python train.py --num_hidden_layers=16 --hidden_size=128 --num_attention_heads=2 --num_key_value_heads=2 --head_dim=64 --intermediate_size=320 --vocab_size=2048 --hidden_act="swiglu" --norm="layernorm" --norm_place="pre" --norm_eps=1e-06 --positions="rope" --rope_theta=10000.0 --rope_fraction=1.0 --qk_norm=true --attn_scale=0.125 --bias="none" --tie_word_embeddings=true --parallel_block=false --init="trunc" --init_std_qkv=0.0573 --init_std_o=0.0101 --init_std_up=0.0573 --init_std_down=0.0101 --optimizer="soap_variant" --learning_rate=0.00347 --beta1=0.95 --beta2=0.99 --weight_decay=0.08 --lr_head=0.0074 --max_grad_norm=1.0 --warmup_steps=142 --schedule="wsd" --decay_fraction=1.0 --decay_shape="linear" --final_lr_fraction=0.0 --batch_tokens=[16384, 32768, 65536] --max_seq_len=512 --doc_mask=true --z_loss=0.0001 --train_tokens=184500000 --max_steps=5860 --dataset="wikipedia_en"
Each number is 128 + 24 x the weight over its row's rms, rounded and kept within 0 to 255. Layers, rows and columns count from 0. The size above them is the row's rms in percent of the matrix's.

# layer 3 attention query, 128x128, rms 0.175, rows 0-5, columns 0-127
size [102  98 118 106  96 123]
[[136 126 119 116 123 125 138 154 122 120 100 128 129 157 142 161 134 153  81 143  94 144 162 117 147  96 123  79 172 121 119  95 101 146 103 128 165 129 151 127 136 112 114 121 122 137 114  97 157 141 110 123 159  97  89 148 129 115 118 150 117 124 172  97 108 115 138 127  54 164 150 159 137 148  78 138 128 134 112 133 177 172 125 133 138 130 181 116  94 148 125  85 137 114 161 133 102 127 171 136 127 111 150 130 128  91 141 134 111  84 149 148 125 170 104 160 130 102 150 133 119 125 132 152 172 164 132  93]
 [134 122 101  81 135 138 130  96 138 123 132 120  95 148 127 129 181 106 107 150 167 123 104 120 105 115 146 104 116 149 119 125  92 146 130 137 109  88 157 131 112 141 114 146 191 154 100 123 128 107 105 127  97 151 134 131 134 131 150  88 103 104 110 169 101 129 132 130 140 200 163 163 171 103 149 121 163 167 110 151  97  96 108 140 101 126 144 163 102 109 121  87 155 107 124 166 107 103 121 124 108 103 141 159 106 169  89 169 136 155 145 125 138 114 137 138 119 144 149 101  98 162 128 143 139 139 125 103]
 [130 116 127 114 120 119 140 117  97 105 165 111 117 124 126 136 135 130 148 115 137 117 120 152 159 126 118 127 101 156 122 103 141 147 140 147  97 106 119  93 128 115 127 135 180 130 160 144 102 132 120  99 126 159 134 128 156 143 123  89 102 113 125 162 164 123 155 155 162 105 151 128 154 115 176 165 174 113 186 115 118  76 106 139  91 169  53 146 127 100  71 169 157 120 119 136 151 133 118 143 109 175 147 149 112 166 117 120 142 147 129 115 142 114 143 122 151 150 112 116 126 141 122  99 107  76 149 166]
 [167 122 128 128 100 121 125 149 111 117 108 116 132 177 114 138 105 120 114 103 114 147 117 122 133 155  97 120 156 111 131 123 102 136 135 119 199 140 143 130 103 136 129 123  87 106 127 125 172 169 112 141 163 116  81  93 110 120 140 177 127 135 144  93 103 132 141 156 100 162 103 136 115 113 108 124 114 169 128 127 179 151 185 129 161 129 129 103 132  97 155 105 101 138 163 144 117 149 186 107 141 125 119 101 127  99 134  92 123  89 125 140 101 130 113 126 125 147 136 118 177 139 120 171 145 192 120 105]
 [144 116 132 116 139 113 170 112 143 155 168 144 131 130 129  86 136 123 148  66 192 163 138  94 147 140 145 132 118  93 149 172 122 109 166 132  78 124 127 140 149 158 120 131 138 123 119 130 126 118 156 112 123 122 174 132 147 138  98 100 145 104 129 137 161 128 115  99 137 110 130 126 144 110 166 142 146 115  92 129 116  88  97 143 130 123 173 200 130 121 125 141 142 162  69  99 160 115  95 120 121 145 120 162 126 131 132 148 179 110 112 101 127 100 153 111  86 146 144 100 116 129 118  97 124 133 125 165]
 [143 148 147 143 106 146 113 146  91 107 129 117 145 130 107 140 115 127 122 113  95 125 146 118 108 118 126 167  45 127 132 137 108 162  91 173 139 122  99 149  87  82 100 157 135 102 115 131 107 136 127 111  79 162  94 108 134 143  76 161  90 135 113 105 136 127 163 158 150 105 123 104 184 122 147 171 150 164 125 121 120 120 173 124 147 141 127 126  98 130 119 128 119 136 183 129 117 108 124 147 155 126 117 120 123 148 140 114 103 114  93 174  88 128 141 113 141 134  87 109 109 142 142 119 102 168 106 139]]
# layer 3 attention key, 128x128, rms 0.158, rows 0-4, columns 0-127
size [ 97  93  77  93  94]
[[115 171 136 126 129 142 141 151  72 126 127  98 147 117 165 119  95  83 136 145 137 101 138  93 131 151 135 115 107  82 117 152 134 156 131 168 115 153 100 142 137 162 114  76 137 126  97 106 129 131 117 105 155 127  93 111 101 133 104 105 120 157  82 159 127 113 118  90 111 116 115 132 136 128 140 139 120 102 107 125  95 116 130  65 123 147 179 111 150 147 156 140  78 133 107 142 147 140 112 141 165 146 154 124 136 114 132 131 145 104  86 116  76 114  89 154 149 152 118 129 118  99 134  92  98  77 155 121]
 [114 130 170 103 123 115 141 112  83 149 168 120 148 198 121 134 144  58 135  85 108 146 180 119 134 147  82 142 127 122 142 156 134 133 121 149 123 114 125 139 130 141 107 150  91 139 104 129 113 133 101 124 121 137 162 128 128 135 115  96 129 153 155 192 148 151 102 144 131 115  66 126 128 106 119 136  79 143 122 121 165 124 119 103  96 121 124 168 161 154 119 129 104 169 151 105 143 160 134 129 137 100 125 139 132 131 112 140 131 150  82 147  91 121 173  88 139 111 158 138 142 131 150 121 162 120 149 133]
 [106  88 142 103 144 118 160  84 117 146 179 104 150 109 117 111 127 141 119 161 119 145 107 170 104 137 119 162 155 117 142 127 150 154 160 108 141 125 126 138 155 161 105 113 134 180 118 118 135 123 129 183  75 116 183 100 101 120 136 126 177 117 141 154 127 175 137 117 142 129 132 134 163 129 124 134 108 163 154 118 150 132 132 177 119  87  76 147 149 137 124 118 145 152 152 131 161 136 120 171 153  65 117 169 112 128 111  80 137 162 114 120 106 100 128 144 141 123  99 114 142 138 126 138 140 140 142 126]
 [139 192 135 149 125 147 128 137 123 148 110 133 137 106 150 135 153  95 138 105 119 146 146 138 145 119 132 146 121 127 153 126 133 133  97 113  95 153 120 100 124 135 123  95 134  95 106 101 172 121 161 120 145  89  90 131  97 132 128  94 148 146 126  88 108 107 105 149 130 123 126 148  73 107  93 158 156  98 101 160 148 163 154 125 113 165 173 142 178 123 143 142 131 145 124  91 125 135 110  76 160 139 158 137 120 109 144 143 122 111 120 173 126 189 102 107 130 123 141 107 145 136 117  58 111 124  93  97]
 [114 119 118 156 150 151 139 129 167 138 115 167 131 100 121 119 140 138 100 126 117 125 136 114 155 120 127 135 111 145 117 107 152 118 114 110 165 116 129  96 104  82 129 183 146 138 126 126 106 166 128 138 111 155 154 133 129 107 132 166 117 130 141 121 164 171 158 135 123 137 157  93 169 166 134 138 160 149 152 118 130 101 125 164 143 154  56 167 102 147  84 155 147 123 140 154 155 162 128 174 174 121  97  98 125 137 145 103 136 188 143 111 149 113 140 154 154 101  92 127 170 130 145 165 119 104 114 114]]